Weights of a small transformer language model: attention and MLP in parallel.
Each number is 200 + 40 x the weight over its row's rms, rounded and kept within 0 to 999. Layers, rows and columns count from 0. The size before them is the row's rms in percent of the matrix's.

# q: layer 4 attention query, 64x96, rms 0.0847, rows 0-36, columns 0-47
# k: layer 4 attention key, 64x96, rms 0.0978, rows 0-36, columns 0-47
# v: layer 4 attention value, 64x96, rms 0.116, rows 0-31, columns 0-47
# o: layer 4 attention output (transposed), 64x96, rms 0.119, rows 0-31, columns 0-47
q0,090,166,174,163,110,170,211,189,171,190,196,277,226,257,187,110,249,134,223,272,239,216,253,207,204,196,214,270,201,284,201,233,268,181,207,204,142,247,129,246,168,151,181,199,239,163,186,195,228
k0,067,268,228,161,238,263,198,217,274,246,213,155,179,138,245,209,92,240,196,204,157,192,199,198,214,263,183,194,229,140,198,189,209,228,142,133,231,141,205,181,205,224,177,216,155,249,182,180,198
q1,111,167,256,211,167,177,142,143,150,251,207,197,304,218,214,181,204,178,168,164,204,219,171,199,229,157,258,153,235,220,196,152,209,172,204,229,189,249,206,230,245,210,244,197,231,170,192,210,184
k1,079,171,106,215,246,190,198,204,233,239,169,136,168,234,135,139,255,114,214,264,293,82,266,219,171,240,221,166,179,250,254,238,184,197,196,212,175,215,169,217,250,139,262,186,229,156,173,204,213
q2,114,160,135,248,180,152,205,215,155,202,184,216,151,238,189,156,261,181,193,237,234,227,322,244,160,184,210,238,112,183,230,178,214,144,210,257,171,226,181,175,209,190,145,192,144,184,194,225,226
k2,086,248,219,156,255,258,187,224,248,237,220,147,256,144,187,188,120,235,200,200,165,216,111,188,206,258,239,216,264,203,181,233,187,229,137,170,178,184,190,258,218,181,244,178,187,231,185,192,225
q3,105,136,202,194,132,153,226,203,175,226,206,196,265,252,208,223,276,174,205,221,223,193,269,206,198,137,247,189,192,195,222,191,181,124,228,297,141,225,211,163,243,199,158,170,196,173,199,220,191
k3,119,123,140,219,210,100,226,169,193,220,172,210,195,268,129,166,228,156,123,246,244,180,245,272,189,180,188,178,134,229,275,238,170,148,206,207,189,272,194,252,226,144,248,203,255,198,219,238,231
q4,090,209,204,221,209,231,218,265,228,221,223,221,218,149,213,205,145,228,246,222,158,214,110,158,246,222,332,135,134,166,232,147,184,191,178,150,224,219,102,96,166,159,203,237,265,204,212,230,216
k4,100,171,190,213,258,163,221,209,242,176,211,192,200,263,201,110,253,173,270,193,215,248,249,181,130,245,137,202,235,172,209,238,198,203,176,252,273,150,168,165,228,128,295,186,227,233,176,204,110
q5,100,141,214,282,174,157,254,219,185,208,169,263,226,246,198,193,241,150,143,189,148,189,212,238,166,119,226,189,135,175,184,195,216,202,214,271,142,235,125,174,205,216,201,165,244,170,227,141,235
k5,117,174,142,213,205,150,238,139,172,230,220,222,257,201,175,201,240,169,156,209,258,177,227,260,212,182,194,210,212,199,269,206,149,150,238,219,143,256,171,241,164,89,213,146,202,218,174,250,258
q6,094,154,211,137,127,247,185,225,208,243,208,229,135,189,176,148,283,197,170,178,169,247,164,240,222,269,153,239,179,209,153,248,214,256,155,190,200,229,152,185,192,281,217,150,160,218,157,208,296
k6,091,181,180,315,247,184,192,148,210,126,289,96,204,223,201,181,207,174,205,231,192,189,252,215,199,145,219,149,126,223,206,270,224,122,212,207,193,139,174,200,197,158,246,149,185,165,190,164,182
q7,097,171,168,268,88,128,171,170,203,196,152,229,200,291,181,202,222,224,193,205,176,204,239,210,188,196,125,211,195,224,207,154,197,164,279,237,128,258,185,194,205,220,222,222,182,191,227,164,245
k7,123,228,180,221,234,189,173,165,240,171,225,170,221,255,169,210,219,194,186,184,276,160,241,250,184,164,182,197,206,238,270,212,240,178,185,255,176,251,130,263,211,188,222,131,225,211,175,232,176
q8,103,171,196,209,213,93,235,246,133,192,175,227,208,226,193,244,246,169,194,182,248,160,255,249,171,216,214,183,208,242,206,281,188,110,235,251,214,242,207,225,219,195,175,178,213,221,227,241,160
k8,126,215,116,239,174,155,246,188,269,219,214,192,285,262,201,214,196,130,217,198,238,150,220,212,189,117,161,165,210,225,219,282,163,188,182,226,170,224,115,237,170,190,225,165,232,214,202,193,185
q9,099,124,124,174,234,155,215,181,126,211,209,184,244,195,175,182,235,46,181,173,213,201,210,174,218,206,181,204,171,214,257,161,266,227,252,195,206,241,103,175,195,174,210,200,271,221,196,237,162
k9,098,264,225,226,224,285,190,218,240,178,168,181,146,158,210,223,100,262,156,241,147,218,169,240,225,229,193,198,198,124,123,163,228,234,181,222,200,210,273,194,130,237,243,196,165,253,235,164,205
q10,100,155,183,241,261,191,178,168,189,176,163,195,270,210,167,242,224,150,145,136,241,140,235,248,206,153,184,196,193,226,220,202,212,177,215,250,165,209,214,241,237,188,205,179,269,141,238,265,180
k10,193,194,152,235,209,107,226,173,201,234,207,173,223,262,171,169,262,198,175,220,234,169,221,253,167,154,193,191,210,231,270,248,166,186,231,222,147,187,127,250,232,126,224,148,268,192,200,210,202
q11,115,155,199,214,189,125,198,183,172,210,139,190,228,257,188,213,202,151,201,149,217,150,237,225,204,175,199,131,190,224,206,180,170,170,266,260,172,188,242,193,245,159,212,175,168,171,212,253,194
k11,115,238,254,178,204,282,136,231,206,184,222,220,205,165,243,198,158,226,239,182,164,245,136,141,201,197,259,203,178,157,195,151,228,234,209,179,226,158,217,191,180,279,207,274,141,178,163,171,202
q12,118,242,218,163,257,276,216,216,195,151,238,199,223,176,252,170,219,262,247,205,168,173,157,194,257,211,223,228,126,258,165,237,228,201,230,132,213,167,203,146,117,278,187,195,164,203,154,169,227
k12,103,191,147,213,182,150,196,203,201,263,157,180,217,202,139,220,209,138,123,217,232,137,197,242,201,159,225,193,189,205,249,228,173,188,260,286,132,229,174,330,211,166,261,189,269,170,192,166,232
q13,094,226,139,271,229,243,163,134,160,221,195,183,136,154,235,225,105,155,265,221,172,213,199,225,204,210,209,143,124,231,246,207,237,224,217,193,227,155,201,133,189,148,242,210,166,272,197,168,169
k13,123,198,166,229,197,118,210,196,185,222,202,222,204,222,210,181,239,171,112,177,242,205,236,260,169,197,176,213,188,239,215,198,159,175,186,214,222,278,133,238,165,143,223,149,232,188,184,248,245
q14,096,281,252,158,181,222,135,243,250,196,203,167,172,204,174,249,204,218,197,146,211,238,137,192,150,188,188,142,308,266,152,198,203,224,166,178,268,167,161,190,212,207,128,184,159,201,199,234,167
k14,083,147,217,207,212,146,196,188,186,202,169,177,256,234,135,205,174,177,281,218,191,201,183,177,150,178,271,228,162,200,208,283,203,226,217,173,214,193,166,227,211,183,207,192,248,197,219,239,245
q15,101,252,159,189,329,182,244,205,252,199,199,185,169,173,170,216,151,148,180,219,219,194,172,180,202,318,227,191,201,228,209,174,222,244,215,136,206,185,228,159,215,229,190,249,163,155,126,219,162
k15,109,105,180,228,163,110,259,183,190,226,205,263,223,301,214,191,262,244,187,200,202,191,200,267,217,178,166,184,201,251,222,263,167,125,221,235,170,229,169,213,282,162,201,168,242,210,193,212,204
q16,110,211,201,52,173,145,188,226,105,173,268,138,169,200,162,194,239,163,230,170,161,223,166,256,167,214,155,173,260,208,121,212,240,168,184,213,243,168,184,193,204,221,212,266,184,199,236,171,163
k16,103,167,160,221,224,174,167,150,266,196,216,233,232,286,182,237,244,176,254,241,298,152,194,169,253,173,138,171,159,251,250,179,175,160,277,239,183,191,168,250,205,177,209,143,215,149,187,235,266
q17,095,269,192,188,237,244,224,217,149,161,244,192,252,211,259,214,192,172,178,183,220,203,236,262,186,222,182,114,166,231,264,228,229,252,170,287,176,178,135,195,251,198,211,187,208,190,228,181,171
k17,096,176,243,251,199,247,163,197,222,185,184,183,160,183,226,237,220,234,214,122,154,203,153,138,212,287,222,180,180,189,170,198,191,264,216,181,293,156,227,154,188,282,196,232,202,283,208,146,273
q18,097,247,230,111,160,129,230,280,194,153,240,201,262,200,128,282,210,182,167,233,205,300,234,238,265,246,229,148,137,223,174,207,241,226,192,160,185,168,253,173,215,185,298,195,177,192,163,205,168
k18,083,102,247,274,169,196,246,182,237,236,209,185,163,232,244,172,238,222,177,283,177,145,179,143,180,131,171,181,281,245,189,165,181,260,221,163,203,254,185,246,157,175,131,172,171,252,194,187,184
q19,102,239,206,215,224,263,253,255,208,200,231,183,194,202,213,302,179,222,270,145,179,242,157,241,203,242,169,207,241,127,217,227,147,188,177,99,240,179,270,202,179,226,153,197,217,225,129,241,203
k19,102,205,120,293,200,187,207,208,260,228,234,282,187,232,189,154,247,174,151,171,242,175,259,229,114,110,174,170,158,233,261,238,175,152,190,167,197,247,138,243,187,158,274,221,212,215,221,189,242
q20,092,171,207,152,190,278,201,224,234,175,227,215,205,245,216,159,174,221,179,178,229,133,182,212,243,132,162,153,189,159,195,250,284,130,246,217,258,187,235,167,230,220,184,194,237,235,266,163,101
k20,081,189,194,188,188,141,222,125,211,302,209,169,151,211,197,203,166,192,212,175,174,243,215,188,154,248,233,133,203,211,210,162,219,126,184,260,227,268,226,237,96,198,197,197,190,187,207,207,223
q21,095,91,205,235,224,204,222,148,192,137,271,178,151,169,219,206,207,203,246,199,246,186,198,261,223,215,178,207,238,196,222,136,196,224,149,175,242,291,197,171,211,206,233,264,221,153,166,198,211
k21,086,177,165,218,160,219,288,243,194,216,206,214,212,198,187,213,212,224,166,206,187,192,245,271,149,157,135,163,125,157,171,127,168,274,291,221,189,119,216,217,242,204,206,171,211,220,193,191,201
q22,095,197,145,234,243,176,185,273,174,312,212,230,226,190,199,240,218,232,107,266,178,254,202,177,199,221,212,229,213,149,243,174,212,234,157,196,168,203,160,253,157,222,137,243,175,186,249,223,173
k22,082,234,236,252,190,188,193,171,187,182,196,114,211,209,152,207,222,193,270,216,234,180,157,268,159,183,209,221,111,171,201,216,203,174,149,234,189,234,189,165,193,165,211,195,184,192,193,194,214
q23,098,204,179,210,200,146,281,181,259,189,216,305,161,171,208,233,142,174,204,278,213,188,303,276,186,194,196,226,226,188,190,222,250,207,154,163,239,160,148,202,174,184,140,244,232,169,136,211,190
k23,088,207,252,289,214,284,208,197,115,225,189,244,250,184,196,118,220,192,170,210,163,247,208,220,169,247,145,261,167,233,156,150,274,226,258,247,162,253,230,156,265,201,184,182,216,210,190,195,229
q24,096,168,232,199,180,195,251,163,155,168,220,230,229,194,238,214,202,214,171,155,172,160,192,118,197,224,204,225,243,187,255,140,151,148,229,183,138,144,197,249,224,145,213,229,140,219,194,198,242
k24,082,158,230,220,254,140,264,177,230,192,152,215,202,202,189,270,255,193,212,247,230,269,214,225,162,172,225,216,193,181,157,268,235,157,222,159,211,244,210,180,184,209,229,224,208,168,278,271,193
q25,087,281,227,147,226,146,230,213,233,230,225,177,184,215,223,196,244,226,145,233,125,144,236,224,192,166,255,198,200,171,198,110,199,114,247,196,211,224,202,70,178,174,188,201,216,204,237,240,233
k25,077,163,236,225,199,262,149,250,160,232,175,191,203,254,135,172,253,236,207,135,146,201,188,221,266,245,205,178,177,173,277,286,181,227,220,216,180,281,143,264,172,233,179,169,180,171,176,184,207
q26,090,252,187,203,247,171,236,169,297,217,269,243,206,231,216,224,204,244,205,215,219,221,209,236,177,186,109,185,133,211,166,209,200,229,224,169,139,199,182,165,236,162,208,226,219,225,208,242,183
k26,076,190,267,237,226,180,204,153,201,158,220,247,215,207,205,156,140,135,149,181,177,252,199,226,191,192,197,213,146,204,175,208,144,200,261,205,151,252,177,243,160,206,220,239,181,185,223,249,238
q27,091,190,266,236,223,220,203,260,156,188,135,187,167,133,177,264,135,198,244,205,209,195,157,210,179,232,190,140,172,183,168,244,207,163,278,195,172,241,185,269,241,252,188,185,249,158,203,145,219
k27,084,180,165,148,200,233,308,132,182,151,252,195,203,174,205,203,266,177,199,174,157,213,151,222,217,199,176,156,154,218,246,147,181,187,236,186,302,238,226,225,184,220,241,259,177,196,266,201,195
q28,092,209,135,182,192,167,178,190,186,173,204,205,94,210,222,206,292,212,245,231,185,229,208,219,129,196,213,181,218,181,201,156,243,215,253,202,162,150,190,196,268,170,186,151,315,193,148,142,198
k28,078,189,279,130,295,221,233,211,231,219,197,248,211,138,126,290,185,151,201,145,253,172,199,262,209,183,193,199,249,211,174,81,171,216,206,179,231,129,250,159,215,142,182,163,204,198,229,185,229
q29,104,212,219,169,262,265,205,284,228,167,187,243,132,119,194,130,237,237,221,210,177,256,205,246,252,229,148,152,239,166,192,158,160,237,191,149,225,181,184,267,183,225,210,220,201,238,229,202,224
k29,125,197,119,199,187,122,250,152,161,200,146,214,222,266,156,187,237,210,157,228,290,138,203,263,201,149,183,200,193,220,252,207,173,206,224,236,173,232,143,186,227,188,237,155,212,208,181,245,225
q30,093,175,218,216,188,213,215,181,160,139,166,256,171,251,227,269,238,146,285,209,217,202,212,272,173,204,230,181,190,156,163,151,148,138,228,274,122,219,201,247,165,199,262,164,226,165,153,197,156
k30,092,213,204,213,186,250,224,162,198,235,196,217,209,144,184,215,196,216,238,170,181,269,202,175,260,252,176,227,212,259,109,198,207,249,204,188,234,122,235,165,165,262,196,238,145,184,222,110,254
q31,096,222,217,189,209,193,199,175,213,235,210,192,235,156,293,193,83,215,155,252,194,215,179,165,158,167,97,183,208,146,177,231,208,271,228,258,236,257,196,166,238,169,234,210,251,170,205,251,285
k31,088,199,209,184,264,216,142,132,173,212,197,165,166,239,135,160,220,154,172,206,277,207,224,234,127,205,235,219,258,229,252,231,182,183,140,164,163,194,235,240,153,213,218,226,227,206,225,210,125
v0,099,196,220,183,191,183,235,129,299,159,161,180,145,261,142,232,161,282,174,163,167,182,172,184,168,267,156,138,216,183,240,210,147,159,214,139,244,200,205,245,234,297,221,217,219,235,145,277,209
o0,104,259,194,258,251,245,238,102,249,198,204,226,166,192,87,223,198,263,203,205,263,180,195,231,225,222,164,188,188,207,161,254,123,244,110,121,186,103,213,272,163,198,212,254,183,215,208,196,178
v1,099,180,143,189,156,141,189,200,195,201,211,226,211,283,210,102,217,165,135,185,179,180,281,198,148,183,238,209,186,202,199,152,268,200,227,209,195,188,243,191,140,199,204,254,152,202,194,117,190
o1,098,271,215,97,100,215,199,250,166,192,195,185,170,233,162,229,248,182,213,237,165,202,236,158,185,199,192,214,152,309,189,209,223,144,315,223,191,244,223,211,140,208,156,181,124,195,185,135,228
v2,102,193,197,154,219,236,226,250,111,221,217,222,256,208,143,196,180,276,207,156,190,197,211,237,196,239,167,208,193,146,147,109,247,171,256,198,215,241,144,271,260,258,261,216,212,144,256,192,185
o2,101,150,162,193,161,232,267,200,158,220,126,225,182,194,192,190,242,209,219,178,267,157,190,227,216,193,206,218,224,200,284,252,208,237,213,231,172,211,130,250,254,223,231,233,143,121,205,182,246
v3,111,174,202,213,173,182,342,221,235,187,155,258,276,211,214,228,150,188,225,125,153,223,199,226,122,219,236,199,160,232,235,186,245,235,155,117,256,214,170,172,238,195,163,220,191,239,140,183,117
o3,107,192,225,165,203,231,187,140,152,163,220,204,294,252,217,218,168,183,179,146,220,213,128,204,118,201,188,257,151,293,197,121,173,160,244,210,214,188,146,199,184,180,191,240,184,197,264,243,171
v4,105,224,232,163,151,205,280,217,309,134,172,245,196,265,231,234,160,239,188,178,184,184,228,227,235,224,189,287,160,178,233,201,188,193,215,156,196,188,207,150,198,207,167,207,139,245,260,180,196
o4,099,205,235,161,179,235,238,203,211,141,195,199,213,223,202,244,140,250,253,150,243,135,210,243,196,114,159,175,233,257,123,181,178,127,250,150,216,189,207,225,178,193,169,239,169,218,242,240,192
v5,103,146,196,185,123,203,171,189,98,186,223,209,150,154,160,239,154,191,245,194,278,177,245,203,197,164,144,226,106,212,231,259,233,240,224,156,259,141,208,201,150,144,199,221,168,238,205,170,202
o5,104,276,214,256,98,162,216,156,186,244,205,220,219,230,192,169,169,207,208,92,248,190,213,197,217,205,157,155,203,214,278,161,212,197,316,185,159,180,203,208,132,208,203,179,161,186,210,224,232
v6,103,265,186,213,232,216,253,240,311,192,208,201,199,163,252,139,168,223,203,174,184,234,206,226,165,202,168,190,238,229,191,177,176,218,171,162,185,146,170,203,225,160,165,191,201,204,102,230,246
o6,096,179,214,149,188,198,170,166,196,281,217,163,249,243,291,139,207,167,270,145,201,229,206,208,143,134,177,257,134,131,112,150,139,146,121,199,171,221,223,233,244,273,229,186,205,154,225,186,186
v7,089,130,205,206,254,226,146,169,266,202,254,163,190,141,287,233,168,185,238,180,212,246,191,179,127,124,251,226,205,183,180,165,230,205,227,186,236,200,234,140,231,201,219,239,223,144,177,300,225
o7,095,156,169,188,279,180,133,204,216,152,263,168,214,215,185,223,197,178,160,266,278,145,236,258,148,231,133,195,133,113,205,93,155,200,167,219,182,264,189,273,160,152,154,183,197,212,180,172,256
v8,106,241,225,227,225,168,132,246,207,204,256,222,160,252,180,216,155,211,210,206,199,226,102,230,101,189,260,222,188,244,191,241,201,221,128,182,177,172,125,186,168,111,137,185,235,164,207,212,99
o8,106,222,139,165,179,169,190,150,181,162,322,204,166,212,183,129,175,178,230,217,277,228,171,139,172,210,221,218,191,173,138,166,190,225,226,233,252,219,208,106,197,250,272,181,261,201,219,142,201
v9,106,191,215,184,223,171,229,172,184,186,210,248,160,192,283,223,218,165,199,206,227,214,277,213,134,268,200,173,205,184,224,201,214,211,180,129,172,188,173,169,205,236,158,224,143,186,222,262,206
o9,096,149,162,238,167,178,229,200,167,251,212,233,162,275,208,254,156,181,223,218,181,265,253,244,185,236,186,219,117,172,166,200,190,224,215,222,179,248,153,204,219,174,220,176,217,154,215,204,234
v10,119,181,216,164,202,211,208,291,193,236,199,139,115,207,170,224,213,178,246,276,177,126,205,152,190,175,183,161,115,222,216,200,228,200,234,242,294,181,234,212,195,186,190,175,189,130,142,171,286
o10,104,178,159,235,212,147,165,215,228,237,244,240,136,148,248,132,129,201,260,251,171,190,191,178,161,193,176,206,165,290,234,97,187,199,213,152,269,217,167,225,145,187,99,250,261,155,182,214,196
v11,100,212,202,223,198,193,233,149,196,214,194,311,208,212,176,250,279,263,197,146,204,205,228,250,220,249,114,219,155,199,275,132,199,230,213,180,172,208,193,205,191,183,203,158,89,205,254,205,107
o11,097,270,192,156,124,126,258,210,180,245,233,149,227,223,191,245,187,163,162,102,194,196,200,227,273,181,163,221,278,238,186,204,264,196,206,195,202,144,259,189,185,164,251,248,160,232,185,184,191
v12,103,218,234,115,248,209,146,207,131,187,223,215,145,272,129,146,184,229,226,232,258,133,203,169,200,206,233,171,190,255,238,193,261,225,316,222,197,208,263,230,183,247,177,228,235,150,244,281,229
o12,102,165,185,205,244,145,202,148,198,224,180,230,158,191,199,209,219,241,206,262,161,140,224,236,218,207,192,125,155,262,178,251,215,225,278,202,156,226,130,199,211,210,206,230,210,200,172,118,196
v13,105,194,216,169,217,210,247,150,174,247,205,160,208,211,222,223,236,138,162,151,155,183,195,201,105,206,218,201,177,210,179,194,189,259,184,182,148,255,168,142,203,203,237,188,194,144,138,205,277
o13,110,161,200,209,232,192,163,165,182,178,228,216,188,169,166,192,199,94,183,154,161,235,227,198,249,136,166,249,174,235,209,137,187,246,179,264,165,207,164,213,196,233,253,254,178,216,220,171,190
v14,104,237,192,180,141,118,305,237,214,198,195,106,218,165,279,234,151,222,199,188,246,177,211,203,239,223,205,273,212,248,227,236,207,195,245,239,242,187,250,220,133,228,192,166,192,217,193,233,182
o14,104,250,211,191,247,196,258,126,267,231,186,187,168,179,220,253,187,258,185,210,200,177,215,183,127,201,203,212,151,177,189,191,180,130,167,178,282,184,226,175,232,182,122,207,230,196,198,235,203
v15,118,234,189,228,177,217,226,111,250,172,136,193,245,236,216,222,220,223,191,157,187,235,180,247,140,214,212,205,217,178,162,295,189,250,166,199,167,165,203,178,218,185,203,211,229,223,256,215,210
o15,102,204,241,142,185,242,164,132,183,188,258,192,206,216,165,212,175,203,147,183,202,193,196,202,106,182,278,178,209,221,145,204,150,162,193,235,174,244,253,176,221,223,315,137,224,201,237,223,210
v16,107,209,211,265,153,129,179,115,157,240,185,236,186,188,219,263,228,242,202,213,169,206,188,193,195,214,254,247,180,167,183,177,165,184,110,167,241,143,204,224,213,200,107,239,199,215,238,263,163
o16,110,160,192,188,240,154,243,193,257,167,258,200,210,247,191,200,233,155,272,212,206,161,190,179,116,229,187,166,247,207,219,226,161,236,121,164,215,191,216,147,154,253,158,225,263,210,193,176,257
v17,091,157,178,189,162,199,145,264,227,213,178,221,192,237,138,214,219,227,269,183,238,215,206,161,123,165,178,226,159,183,223,185,154,213,241,160,265,94,177,133,181,206,217,212,153,201,272,203,227
o17,094,243,140,201,251,179,180,211,224,234,196,193,196,162,170,165,185,198,251,269,195,170,211,227,160,228,221,249,152,197,195,193,235,247,317,230,191,204,216,182,78,219,186,171,160,161,244,169,195
v18,095,198,219,205,231,210,236,202,241,289,130,235,152,167,126,156,193,203,234,240,226,148,200,151,220,200,106,167,209,242,193,282,203,216,208,212,185,144,183,214,143,226,161,218,231,155,153,176,154
o18,094,269,265,307,213,168,249,207,220,225,184,208,208,178,240,172,243,208,203,175,154,208,226,163,223,246,222,118,161,221,143,205,141,172,149,204,253,193,166,213,173,227,142,233,194,270,241,271,227
v19,090,194,188,188,153,207,126,136,206,244,241,303,241,246,243,163,208,178,253,201,248,221,189,171,192,168,250,190,312,184,140,225,188,175,158,283,144,199,179,226,276,161,213,219,224,214,125,247,184
o19,093,232,192,88,193,168,159,180,174,217,231,179,176,130,240,222,143,167,134,193,207,153,257,159,245,212,281,151,190,143,178,214,136,268,204,293,229,238,202,251,250,250,160,222,190,245,170,216,185
v20,109,214,195,193,222,165,224,213,245,154,223,211,217,219,221,171,212,234,152,126,213,242,231,235,208,196,244,211,188,150,173,272,206,155,192,223,228,200,233,190,207,223,156,217,142,326,280,276,220
o20,108,226,249,183,180,232,179,124,188,213,204,166,185,260,193,278,229,213,228,264,182,214,210,250,177,198,192,182,212,198,233,320,152,207,186,154,231,258,228,225,201,156,121,151,180,163,205,141,221
v21,092,172,239,209,225,107,136,163,182,226,195,250,207,215,161,185,188,191,202,222,212,209,200,210,203,217,211,145,192,158,137,181,226,95,219,182,220,233,208,224,163,209,237,220,200,175,250,204,58
o21,092,161,225,235,205,196,212,175,229,232,190,266,224,168,184,188,211,158,166,211,180,242,210,136,179,220,235,141,250,193,220,180,150,183,186,223,224,152,166,147,269,192,179,183,143,258,183,139,159
v22,097,172,199,214,126,105,241,159,258,238,220,295,268,224,174,221,211,177,237,237,153,239,284,211,212,231,210,223,105,259,169,190,234,246,142,187,228,243,189,177,163,209,196,169,253,220,181,249,240
o22,095,173,197,204,183,191,211,157,261,212,203,161,215,204,215,263,244,202,196,219,236,212,127,227,214,168,177,252,126,236,255,149,252,265,165,189,232,260,219,136,185,222,126,114,129,185,195,278,254
v23,099,179,198,169,176,219,181,155,147,295,211,231,188,150,242,250,218,199,205,219,223,213,252,210,149,193,230,178,234,202,158,234,231,144,215,195,171,183,167,180,179,291,225,173,271,201,136,259,242
o23,097,142,205,208,113,223,165,143,192,280,159,223,226,188,180,263,234,156,192,179,194,186,200,216,116,207,179,175,160,190,171,181,191,228,160,241,187,245,132,207,221,184,194,221,256,136,222,238,322
v24,107,197,209,288,262,123,226,226,314,234,225,238,210,205,243,201,194,283,193,197,210,247,207,215,248,178,122,190,229,106,203,245,191,225,115,129,214,191,172,192,258,183,200,230,187,200,156,170,197
o24,098,199,214,183,178,163,203,197,179,190,231,232,225,163,210,256,129,146,239,110,239,292,245,236,132,154,169,145,263,147,174,220,222,211,190,185,224,165,197,193,177,180,238,232,218,184,184,196,244
v25,101,191,166,176,125,166,208,199,145,197,237,236,142,192,211,106,259,238,178,212,177,259,231,199,240,239,216,229,246,181,185,148,261,182,251,237,184,198,189,199,190,160,213,212,212,116,166,203,241
o25,096,219,173,126,174,216,252,235,123,202,229,198,143,243,193,172,155,284,192,298,207,102,257,250,213,224,154,185,157,196,163,174,267,119,219,276,204,214,148,127,237,131,198,236,196,243,187,212,211
v26,112,202,166,145,232,203,201,159,240,157,225,181,180,181,185,172,161,232,206,120,222,215,231,224,260,223,163,229,246,119,179,193,133,178,270,211,168,214,221,212,306,121,142,182,150,227,170,192,248
o26,103,196,162,125,123,225,201,228,216,155,200,193,224,208,180,158,211,226,268,222,263,198,199,183,265,284,167,185,243,186,138,176,183,122,249,273,115,167,266,297,224,243,167,205,138,225,188,194,213
v27,094,210,184,209,148,128,217,238,214,179,117,243,145,224,188,272,221,135,198,168,182,247,193,202,178,238,218,222,230,174,193,149,232,258,201,132,299,207,213,190,247,165,184,177,223,257,310,184,104
o27,090,157,125,248,255,202,273,196,245,166,232,221,243,186,158,229,162,213,181,215,198,199,140,184,102,176,227,221,186,284,196,210,223,196,230,160,266,239,232,161,233,138,164,172,236,211,169,161,287
v28,118,264,191,217,220,199,228,323,241,159,194,177,197,218,140,104,227,238,228,162,208,203,126,187,227,267,222,233,245,121,206,129,200,217,162,164,167,189,226,178,136,231,245,214,155,186,189,151,126
o28,115,249,136,183,225,188,209,234,219,159,165,168,182,236,183,209,181,208,218,149,183,189,240,192,159,191,206,295,295,150,186,251,177,177,193,252,193,178,245,133,219,231,249,171,168,201,192,228,128
v29,109,206,249,240,224,207,169,161,160,204,197,175,262,270,219,223,120,217,241,183,201,177,243,168,113,200,220,177,235,293,195,255,187,188,201,161,193,168,211,159,296,212,163,155,169,188,186,246,236
o29,111,68,178,210,165,282,172,114,238,213,246,135,194,170,215,205,161,163,201,271,222,170,231,194,181,136,284,212,186,199,191,183,137,189,139,187,251,151,225,159,164,178,196,221,204,143,223,152,228
v30,091,165,164,192,220,191,137,195,182,147,260,168,217,241,314,245,178,249,179,244,247,275,244,235,176,222,167,179,284,130,107,149,168,207,142,179,201,194,197,195,265,177,209,226,190,165,213,219,138
o30,086,67,189,196,147,216,249,259,191,171,196,139,212,251,220,228,230,125,154,270,242,223,225,170,153,227,201,201,180,180,200,134,197,151,211,266,183,189,218,169,239,186,212,258,156,199,197,182,231
v31,111,175,216,198,267,152,165,235,281,129,98,229,197,180,217,198,181,245,196,146,195,213,202,196,197,238,178,173,173,196,261,152,155,192,165,129,189,163,213,132,179,196,210,267,199,235,208,259,213
o31,102,248,166,209,268,217,174,206,214,120,174,175,225,211,200,226,214,166,202,150,236,267,154,249,203,290,138,173,186,203,210,159,89,246,206,184,182,203,184,214,141,206,213,255,94,206,245,249,195
q32,102,282,119,177,190,180,262,173,246,173,224,175,251,232,186,211,176,240,236,187,217,194,169,175,273,204,173,178,295,202,213,200,229,251,233,235,230,224,221,210,246,187,236,178,259,225,140,213,209
k32,063,128,180,180,202,239,185,172,195,219,226,181,213,207,258,156,213,176,138,209,200,131,193,260,201,160,198,236,163,163,201,219,202,281,209,176,170,164,152,149,256,228,202,202,206,158,179,181,194
q33,104,173,124,155,216,170,186,194,201,196,246,158,161,251,173,164,182,164,192,151,208,251,254,196,275,182,197,114,144,233,228,194,202,131,176,241,201,260,218,250,161,181,213,229,243,298,206,223,179
k33,099,222,197,190,161,168,259,189,185,275,251,216,273,210,161,214,213,199,244,246,200,143,147,206,151,178,165,161,182,243,159,213,248,280,150,191,177,209,208,236,232,184,280,187,154,197,225,176,226
q34,096,179,220,174,211,174,180,227,223,169,215,238,165,170,184,221,153,234,252,205,179,144,187,173,247,217,204,146,261,202,211,161,266,206,224,181,234,177,278,218,169,231,296,142,276,243,205,145,198
k34,089,184,191,211,213,177,228,261,177,171,195,219,139,181,124,250,276,184,181,259,139,222,298,181,167,236,194,169,152,220,200,210,158,129,210,185,229,261,269,148,180,213,107,160,192,235,193,235,176
q35,105,138,191,259,217,190,160,234,178,179,191,216,144,150,197,314,245,176,225,249,201,190,204,204,155,178,167,278,131,181,173,197,225,221,201,203,162,150,193,176,150,210,212,179,174,180,194,142,263
k35,089,198,210,190,269,265,204,213,210,147,179,222,170,168,212,208,188,218,209,136,194,278,238,191,212,206,243,226,193,174,216,169,136,118,245,283,198,153,203,192,208,232,153,197,249,224,205,211,137
q36,088,216,135,192,115,174,172,145,189,202,233,185,236,243,254,222,170,210,199,253,237,197,230,228,233,189,142,125,248,170,107,189,185,180,159,199,168,258,207,206,255,177,253,224,248,191,212,144,220
k36,100,214,207,263,289,184,124,226,182,154,184,209,156,189,121,172,291,186,180,139,178,226,242,184,159,195,198,201,152,217,244,173,196,136,273,191,225,250,215,162,179,196,79,166,205,270,158,226,179